Weights of a small transformer language model: untied embeddings.
Each number is 128 + 24 x the weight over its row's rms, rounded and kept within 0 to 255. Layers, rows and columns count from 0. Numbers have three digits each. The size before them is the row's rms in percent of the matrix's.

# layer 5 MLP gate, 512x192, rms 0.0498, rows 0-67, columns 96-191
102:152142147142135131137078137092127130116141143100154119106141107132084135149118111126126096142147105132109124157151136155128106103149148175127110120182152147075145119091137117129136116073126096146130153102141124168139166125113102118139138137096075134133148148099115122115125155163101112128
098:131105153130152136174126185169144094131158132129144130128135131163118104068150117089102068147184125136181133133137117108127135138098188159147104160109104129156127133149139092156146160125114117139164136116085121101069153106123115150170149128100116129131158143087146166130142125117152130174
096:120162132087120111124124132182126138118112116122172135119158149126124118113163163126120117111119145148117099081157117127139155128081157078104108128135123132116107138116089107149134105147155127146128113146099183085096128155159078110161161096104115127138155119096145087128123154117145110148
104:113112181157129104096117101142118121107096111136136125125127135146087101145142132150110117134105119103103113102115121113120165126141122145158168170117144106137122081124098155132105124110127128157120125126131115121193138102126137149136171088148105114136158154107125101113158146136125169103
102:095150142089132107138110101151149150121128085083114156122160108127111126109107105123124120164145114141127072167169124108133150152107067096147123131098181143137090113121142103102186120124115073117155110146145121146130137164145191093099133122132159104147144097127098125139161155132151151125
102:121151133161127116111120169122094122116152181141111101154130190135170148138139150124127117118146127123130167167155140149149144120148130172108076110100148137129107133129143139116161126093154121102104151131126130155091183124144136094127122141129111093120176098131113093127129123137138122151
084:123119125131139145161138113135166179125123132127125121125138161134160151175145125164083136148124084131112095131129115132085126130116100116155122140099136145143153135147164149145111119112135052115128119125144117142147124123092104149174155120123139076088118087156143135155113142104100156100
112:125123130133138102135164137111170127087128133137160124166163115157101100116117151115128114114118084118120115141135130084135119139145138123106105167152092093084139099170145149103143116114140098184163125088121109055100132099163134132126100138130109129082171161094145096141134141118138107127
093:132111144137153165112141102130084102157114131120146108136146139154134118119107128108148109096141168130142160140184149137147114102153134175159139120118099137100091126111101135138092117081126115129143111112137155116139107160162164184139142127100122119121102152127150124106126116110164106131
098:160123098165165111119137148132143091110123120144118140110131123130067105133142112168102135189119150111173121137159108149119109124158123139115071130177126143116131109108143126113157147074146124123121114121126160142150104125133109145108129129152144110168141172156147089140169164145130117121
097:095156119101125132121104174116125113125093113131130088155138134081133131133142088129141180102119118166122106182135154128123146097109145111128145151088119126144125095150144126119108124167097125109133087161146150125142092177144164117141167154119105114144077105138111162128113115152154120118
099:132117169126092108164129091169133133107140185128163099107154185120142146089117147042103111136180148126168110122153152150143162120157137124123150103110154099087134129118118119135090164146160104139086141146119106127088132104082110125123095123124123117160138152154120113110128137122098136070
104:154156120107128080105137161118102119125114082132144068144160094141130147141130133107159141190138121153109151165089147103129141150109134122175111151114107132129126125100118162158130109099132101142162132113136105113131130128101147119135114137133119091106110167133135110158129131086150130111
091:106120094139108112145162129200107103152175129093141131129131139117135139139120127120135119105141148133143113120150112137174119148133136177140136140103160122131131103068174141079128090098126072137119134134142149133101090155134173155114153129139107114124114100158119090179139110139141131151
093:156138106123126134137178125100149104137152104150080127151108145130110143132136099145153105137150082123130087125140118118162117142133161128090124115104089129155113102151113121142103187121160117132106145118085136141117147122146121121141125132134165125145165166143140154133120124170133132091
110:106171108119125103138124149102141144162141136122097103107167089113096104136137113119134105132164092170132136144139134110147133125141105129099109158122159130107128108096145137151149106136133078136155153133125123110076118148108138143081102184112101169180140134125153136133096158143101109129
102:112105139118128128075111139102077157096110166134123076139140097170122104137108143132131134100133153094112130110137095097135101155136144102158153161121139123115102124108143154136115127167103138172125146088159192138173113178146108142118139139110123082107143130110127125153127146143153085123
094:119150143141132166124128138104161107152163083113110092098138122110151141092113104124112124086135081122129081111149128149132091168106136098117099137115109078148141093097136141128097095119136101162146120135145079162158122117149131111118098127144148098080131094107106093153151146135128139123
107:142138151094139149160116110111165137082161113130127086133111096122122124140130135127149164163112097178127136107116121124118116132129128146128134146146134123113153132143163190144152056127103117146175126126179101111175110110134137170135148129128121146118131120113111160096087120158125108113
093:135115133164074114155100136088119137100127087133128131107132122129091127113111111098106138099143102115158137095114121125154111167112095101159125173135155126150128132111121152091130111112136140105157125140166153148126113122148129143090118127137110112163114149150160142112107114124109136154
094:119151098152158137133100141117111159100138169116123095135124122159189171130116088125134136123109127153132141131188106128129134166130115154120087130128164125097144134131124133124168063143072132152117140166121095147155121122110126145108142145137130124114130130119164133140145184114113118074
092:129106079106153121186128114112093169133131138095160149135130106118138137149190158103180099096112094097122108109145091129123095106083133110133116126101118108128099171117126130154152130108154122155117169126157154151153138149106182139145145131127111141124121120164130163127113132140122095157
105:164123137155101140159127142100130150107101137142137154137144114134109160117154091122120115124130123134117097153141129133159137132104132129107077183103123132101129086132135099141118078125079138115141096175101132115067147139082146100171158115157149091098143134141108127096123149143078133128
093:138139159121156178148125130152149106162124149128136112138115107107144119126136167138177115129153112115111092124169119160136148126101116146137130099152128138136146159115149178132136126092108131093122125133160128126086170154138122137164102165137130095121081079125163105092114149164112150125
099:146168157127139146122139106123152112126131124107157107117147136110085188154144098117120148090173133138076139116181159134132158165138119127151089131082132147098142096077158099150115111076168109122120121115117095103160142122128110090084102162123149126110108156148137113169102133104121107101
100:098115160080104172126127102114114115105155139134115099125124149154122105154113124164111099080118111108138107083136139147126151118110102115115129140163150091125121115127135133158143160093099098109167091123119125140108161117115139124118090163111113122133111173148121129090136168137110133085
108:132132137154090191144093137088111136092095170135120102099107116155106106129156195120119133107155116149197132138140145111108134138152166129135144161131099136129088123124133157092141156152111112106139117148140117095139098140144123110166152142116138091121120139145099084110153102125108117108
101:111118125119140140135094111119178131142132127132127130143174094108080117095170133125124160102145098073119116151135166135086120139147170099140125112128137169127137119157152138115141078140112135123156141095125111108141160112119111161106119159133116127085136138139137113157140101148137165145
110:133079128105155152146121134106159126125137181142131097077144093120110129118149137093115165159121137114192107132132120111175116154093161126157156145139141108167118141127128144083129128124131135128136126096136194134091107123102145148107147141094126139118148154120134135144099157139113119112
090:128134209125115137109162134101094101176114096132109181133141115079154108132143160101104141140110110148095101105088084157141141151116089174130124124142182144147123145088113158170139100106111147102149140128144104130137107114115171133146145133127119103130118100091123127096130105162115144137
096:131139132123099143102165109178114124082096129126086145085165114140133143081156072135097167129147119148134114135124128135156152135122162116159096148105112142152169093130115117107128047176133137184119145099137172151153103127178128100120147105137148151145122126156157143133117109089132126134
109:175153157111128132165119076164113135099115112152110115116127189141139142103162083123134118130123120122136149087133131151115127112088101128132129127101165098147113144130136115102115096124146104163121157122134130128114147147194111137135149132123119109130152108144129157134095123101155142117
100:117146121126157145121127110122152156147098106152129115109133150147134129155135094118130077124138102128117125116108126074115111176134165095133145177149092148130131121097151105183122096127102167137092140137117122133157150163104121115146149121162136114100109082171145137094148094137139127161
094:150074156175081136127135163122116198161098154113112088174098120107113129154111139145135096143120113122120126150115080153130063064101102125138120167104128094095139117140146156105126065094116088112137148132121123125143150113127127169141138127129097109107117111150122162136139115166112091098
108:177113124143154150116104132188102130121124140081117138160122187089152100097124186114118116126142115156155164125152127110142123105108094136117132115131112144099108129125119084113147095144129124120153097103162112197118135136130135119135147147113130117145108129145094145102126139153150160181
097:113125104115135116149110110132134147098135094146095109135131156054105135097104102163129111176153148152141119122126134174133152135116088112108166130111109127125105154153156144125159166100127153100168119121118127156115089128099170129086144131136136143128134126134127152123072125140131117152
092:110133125138128135095109093122149141118094119123122124108146132147152128164158164110141118157149112106113133109147113155145101137120128141127106176135127143112135098094147140162141102167160137101123143135134129141152095119135095127141102127136106107146145138130090082126163138096138163142
106:158124161126125105121154144118137153125097123123133128097133177088155161164126142105147119118127148170152138163147178113162095149065118098124081107128145124124145112147138150143099145118119088153131098148120156179156089106088169126120149161141083105139190138112141122127124128133146115109
108:133107146142103139130116101122154103094108106149157109151157155111073151120153121099136142146137107140146158128125141143146126142106125126117154121140142156117148125168115132148165107114161172165148154142162169111117141145138112131123157144098123166106125117127128093156080115123126143124
105:139157108154144105086122144110154133142141119180101134102164144096121130115177111132097134143171145111136134147109132126144131108143156112188134100122141138113120131146178135101125180104143132177122146154127112097141140143104131154069115106136120151119110160150139104124092149120098128117
098:175126161126178116144143162136127183137119128143136104118097133078121085101168132107127148126130132141133133131088110137090049091159114153110174140095163146123083117126113146111111115161108103109120156111116125144133124101188128132120145144161141172150124148128172114153112148079105106109
091:150113166146138159094162121088146136166121117139137125083134153134159110123156135147129149128098127144101147121146144151099156101147145123149127125155109118156132145138151111108084116137126164117140078117112123108141144141153161129131115147105129145119090104205159098130111115117075118130
100:130102161063131116080102096104150097083164147147135139111113120089176117116150107128098128165119136118134125149123088123099168144100117118133171158102120169154124144074127133127118074125109147138132137119132147122128079093091128149134131112137083135167142124134099111144138114152111157109
093:191090143127131147161103123107130181165136137137159149133131135098164158125133193165126134103134098121129149123125108117143122092157167106151133116108076110102114136150153120126137137119111116129097101126129132119088133140172129106164138118110156115116074159103167136113154124123144120136
094:116114124146121159134135119100128134102082119130173151097132106101116137132086118134147129098097143117134108136153140155138103135102089155116127126152126128158073140059128144126143123090129106138145194128188121143109160127134099152071142113107144117122133153149133121143148090104116153154
091:142088119123159123127101128119134088148130123098172138117133073071118165081147117150165103170155176165151134096106106119142106110150154163119115170117084110084109166129187126115146119131120128125109099122107126119109180127134127112175140165091146133140136172132160162102124145142147143132
098:121124132124116123137127127107141101106095101147080155107136089143101135100129159116087150135146137082141129151124130142145175130088135183136079135116110137133087113140148118096101152135125133090139150159132119119118117100154114094108094127114081081098098133158141105114129169153095142141
092:150197124107180145150126163099110113144094113143155137112156093132145150146076137142085149161146087151101169177086131091131121136107126150130134107110107133127149156162136118175089094114137102124094118129136130119115160154133127168176133148120138136101139138114132150136118157118135178154
101:132180165143137098069111123093156176107134135114125120121147090136128131111126107194143097129130141091131161129085121120164152127103147092134143171125112128092122129135135155134147101173093148098152121134136121140158108168129153104093184137112149114126162153144156117109112150147165112125
105:113204121132143090136125124119109132143157087147098102100162169117101127144108130137085108136138122074124121106158111158152153085127098153156126179141153076120091125177158153136091102117101135106136092114132119177111134140148176111110151116131133096149126131185084110132074121130085152100
111:079127154083153163159125104102168115119089110146159107151115128119153140086137098135135103118092131128143153143162145091129084127130162099109105135119103147137145144111112121069134113089144107157156123143136149127156141149144123149134145143135163094150099109167107142094123138123134148128
097:121145133133125136121157093111070093099110117122071114133116090107113145169140086121092149149162120127113083143130114160115093143205147128120120166139157153118163121110153106099136111100164116187169109108146089129093135122139111140144133121105141157090069127136149135128157136106131121114
094:131179121125073140101146121150124140144083114097098145126140164134155115099119092125150114135107146107137170073129126189156160092172138063120150109116110137118102127167128151167130155104108094111112120128135108134109148130114154133109103148106127090149138125113117111111130173126149149174
090:164151185171120130153078096138115115097112120092133148133164167133148121098082126111130150108127109120123130121143116147086121181140155136113113132112106153137103112124114169114100105133142108167142076100159094124131143149109148123092151131090130144119155108146124108073133170157109142111
104:152119165128122135177148114166131133095093120158156126127164071096099143096117129071086145141104131153112141118149094084156134158153136131102124132104122164122160136130118147136128083075103146128152173154134127146103139179117138116116091113097129138137137147071130148123125127149110138153
096:168096136072116109127107113105102121103156094115140118169133174107135113118142134138114138087159116129089109113133135178131165155111145151125122149112120099156124164115105071155107130154101119149141112133125115120134167113114160100136135113112136143134142116093110157090177111138129163131
104:158146165095097136125134099185128138106139146128135149129155134132147128135116129129172121160147132139125128137149126135098139134107118152178169135092175172123135134115101109131135093131151086163159129125167163166139091086098163127082112138122164102080146156148136121161151102114139157171
104:104073137095125144136104109158153141104149109101099132141148144120134100127111155105129125093110129124129133083131156156119129093085139132173135143168128073135110140118117146150104115106132164129103118135098103165114105136121145172123148134133140165169106160062096125138120119106156137143
101:110143124142161102112172148138129111107150147135140114148160118144137118104115129198138144119111085125137129121147100136128089150119135130150182138082105126160120168105136149150114138110128132099096128130113105186160101132130125137128121146132137140104123140140117104143140129127155118114
096:099143140151095150134098095113143121114099130111092152118111128121126084093133105133139109106145130118133103121113140139162117158117123162150130120100099153053128098146077114127122158123103114108121154135122105149136091131108137108152128132075136119119130105129070121098150111076100089158
108:138092147105137132154078126108108133124147152134089165096183193124116113109119122103126147100129160129134128132098156095151126139137122145113133149130120164134163139124127106129146115140144082073124114114115093109154123100131119134126135144119141144148131114112133138067132166106128127076
103:148099158126136123122145106179101121125103159196136094143163091104108152103157133115128156129126113107118160175146102162155096140146158124152157119110108111153101075098131135137102110137119140102146182124136123138111162140103109127157162151144177159114075123153118123171107122088130120107
097:118131091133089183133117116131144128063125167120156105142132127155094137130169125108135141154106097122137139144132107140158111137171167120127155160080097109104116200084135167135131123099105150136090134144088137119087156104092130138118122166121097156115115154129145117142078124159135122140
094:158138122128100155109104133106116157136066172143144100165186128130115152132117131123126153138130101107116088147122114132129151151141091132129164137128180153123120141131123141137141133107115103096122111149127134155117141146095149098126136100091133139099140077098139135145093135130128091181
098:139106090164162135119147126121152110108122144123090135139166157134110125135150135088096103119124129107146115151126106103128074161122120147099094107143118107160066120138125150131096105118120136148130067134128117133122153136166108128158169121161103134113162116151157094103139182140141155127
096:178130153116129121145139131059160111151112123153085107133151145094128089081114109139090110128130126122134161060102125137098143126164123064125110162165138114124118123098148083119106150156132100112124080136122148132136109145113158124130127136137111137105095093135127103113117099089105104130
106:131114141131121116127154118121136131122122090125132102113162132136162110083082111153112140114142119132120147137126145144110127170135134118193116158137135107124118130169163143155135071164098132103159119126129150138090133102149155103154077066117107123113156103104121195081121120111122185122
093:134154114132104081115095154130140114138147142109096122117135101151172069115096155164127165124123121116114065135134117081132143154095140144185129159099134131074108113144146134147121121153120110147166109167165085132124119163136152142164171126114151113128116095144147145107141141077115134109